Weights of a small GPT-style language model, trained from scratch on English Wikipedia.
Size: 12 layers, width 448, vocabulary 8192, 45.9M parameters.
Architecture: RMSNorm after each block, rotary positions, no biases in attention or MLP, untied embeddings, normalized queries and keys.
Each number is 128 + 24 x the weight over its row's rms, rounded and kept within 0 to 255. Layers, rows and columns count from 0. Numbers have three digits each. The size before them is the row's rms in percent of the matrix's.

# gate: layer 4 MLP gate, 1792x448, rms 0.108, rows 1216-1223, columns 336-447
# up: layer 4 MLP up, 1792x448, rms 0.112, rows 1216-1223, columns 336-447
# down: layer 4 MLP down (transposed), 1792x448, rms 0.101, rows 1216-1223, columns 336-447
gate1216 096:146135131121152077145130138090116107116107100107138147120116161125153157135135146098174093140136107121147129084113155093109140127159100099116131129105134120128132093070128160084124126109124115090175142150154125139157096152153116133148092095152122162121126115133098130113112125108140122116129149116105139122111110168108176088135130115077
up1216 096:099161122112129140099174162102183103146125145133119131105151136198100085134121124163106130144095129128069157145119131155189123091141145150148152089091064128135144115156152172159103130152084149087110119124114142123149136110119131166119134106112124127126156141138108120127124153118126138127095157147137159101160134102121116147162100136109
down1216 093:130121135155119139161083097123083139132103116125144121140099133119140149150081162137141088109164170106159112093139117080115148159142138095119133108116191095130077116072103117093186150108165097166137123140157115154134100099141122100120114120154142127112124112123108122126119110148108081126156121102129124118077088151107122120124117148154
gate1217 101:158113145139149130117155128168141139148106088107111157140145119171082157105130114157108128132111138166112129111155139094175136143089157123134118120110139190128079114149130074157114124111108142098123098162134145084105138136141162178107115148116081140126122177137167145112102167119112111127129142122112146148094099135168151097162118120161
up1217 106:109132132139130122078109079145104151155116159161126123125160115131133161117126111137141124111145118129088094142072116150139112166107171152175143109093126145166110097113151159108121110111113144126121117103146174111099115137157175171105082119127108123151123187115159131089114138125108123076129087111140139103125148122144157112129149110135
down1217 104:166167169140130136189114093169116111136152071094134172127088146123090146164136133115111146160142111166177110127114123150147116174141156111104121169144140151161134109137138145096102163124127107126135116165142132158142104132135101146116127126145146140164147113175142128083090131138095091101124117116131112132117136124173119085146142144159
gate1218 099:121105132157127129142116142137106126147136145116111087098125102119119186085144163153112136134135120143076134103134101135139135122113068145106140098144145170098136123137119145164136177124074096145111114138120151105102153117096108131124111129172053130102138109104121140154149131152171091160134114136120057139097131129158117174112110141147
up1218 096:143158134117108162125148144085171132123124119101111126161114153172119134108130103161122143147082148135098130125118144141115099114129142120175111150153142152104131096093113153157166119113131156158141119157107111152153091114123095130086128131098175125149104124140130106086146112130155156101148152109146171148165130127149157102123150117113
down1218 104:088087121118157157147114136142095172139134086189119105124154145069123131138130134111131119119101124129151149122095102133152105186075138147098163143102103122131065126134141122108085125154147114111177088150140137105101169112153187130145133122190143108107181102126170151125140142133117113152136122154106149151093142146144124095129096142150
gate1219 092:141129152126124117110122177141166111159120094126141111108157155145102143095144117096173144088119136160106166153144142118131124161154111141180156138088109075147081102111087146169109186155113147106170130141089135116127096087127115104121136159134108155146110130141113116092127154109115117147083105152132146144144154159121129136150098091113
up1219 083:072081130096129173129148122106092152123124130155138131158117142124124140134105127163089120112135137124117117107098124139100148147143159131096067118131116134105137115154187111104134099137152101130111102144149108187139118127157137184148131100134180156095120122127101131205111106164146166086131140116146101153134138125152170101113158159165
down1219 087:122103140128145106154124164114136113093134140145130143109144128133148108163143177088123094157132118154119140133133148086122110186087109163130126144133124112066136146119090129163137150130130195100161145119053107082093140112104171146076130154146114144163140109135153118157104104122086164137137128139103115134129119103092135129122113127126
gate1220 096:141133174103177110058098122121132129145158135114137124123140153151117111116138145107101094120134170107137129141099105087135138124134132137097140146112117205142143127150170168114141104096108134105127101118081122144142173120105103150117104156121144088067127146094096167147119112116133133100140135122144158168101115132129158134112116129119
up1220 104:140172083124126181105153109122113102164117168122112137106144128164118130168100110141118159102078120084140071125120136131184165109091148110092114111117119111143160089133108138146160098126127134159104091132176142133144121125130124133138120122109139079155152161169170108137122118145138135169156180095133123138097104126129129149155139086143
down1220 104:139100135124145111164124158142173134095180106101181131117099112137137112125111173134116080148140157101097197123157136086071140128154109108126143128160096150120111097129177138121096123137148135102140130102137108127127141106096117132141092111111122116117102123110119142130133138136115132121121128095103186118133126129123133093129125114086
gate1221 101:146117125174096142108144109116107147151147096109100148136136127129081107129169116124128125117100087125108109155157118122128139137144178126175097149145115123154138149157131100120118108141096147095142128074142117147101110122083077110091099116144135095123148143121084140124117104135105133091146156135130160132163149130068140087128065131126
up1221 098:137127135110106129106163116154153129144142139100122119126105124087140131112144153149152104098127109136130106124099124109172128173116141107150112128151143147162136139120152092100186126105152152121112141107118096121124117123136151164132092115119178106095160090166126196101118130189122128125190100153120155098144127096111128122110130123132
down1221 103:134119132129127138178144094108107100130118105169149130101146127128122138136151130136111110130101122138156160117123108107104120115088111139118094110129123133088120138158106169146052089131128115141108149160112127134142114081124123106097162094117123137135119094117135111130126142131132127138119131124108088152093139152157148150160177141121
gate1222 100:113100100168110148122158169134142147120102120109106150143146118143078135136159156147135119116138163141126147158102146133108150148134098117114148131127112126159126122102083145117140124165164175083136103169120165127109069192133122110124130133134152135147133114122134138128115153102145163113126132176100128104117112057089090146104151146134
up1222 094:183122101088163132111136154124110131124103112105162131151157118125081157106133130183127107091147115111159126166107100132093144104167144153141119117122131145140204120129162149092175079155119113130150145149149112170106072148127126133147139169129150099180162107128135098095170154160115100099168118098134146111130154123169129110106143143106
down1222 096:094140126169161145141095109144139136101167129123110095152121167147162092112118131118148116132077176134163158114154114150125131138138151116067148113128147110138077108101088140159129155119138113123109119138132100137129137151110108150149117110097104096123107123132114153171112108117111097106125115157114125158108140137101147116101119112154
gate1223 106:088125113139140111096097142123143104157125101080152101133179130132130104137149113112150121141107104116115108101109071113106125100159122128080108135112140121155127160107143130118155136146093111152155071120101153120132136123146095147184128126126112142156144119098112124074113104142140132160109080156165113131127131189156162134127116134114
up1223 101:135130138104154107106073130126147166114102148171164118102111102124159127147135099115130125099139155100121162140165081110164106129094111106110129102117143114167163099127169129136139150168130133144163148139177171098101140086152135091143112146172161164142152090159154107177090156127137088130119155180139067107114114109169105110133120153164
down1223 103:126138101149117161137168113101122106147158144149069116150117168147146173135120154147114130159135103146140149094140145148095135123153124121173180134136125146107097129118115081103113126131122096105134147130139129158101140149126127152157133171118153118135107161135108113098148157104161118137148124096110151114141148111086175127106145143158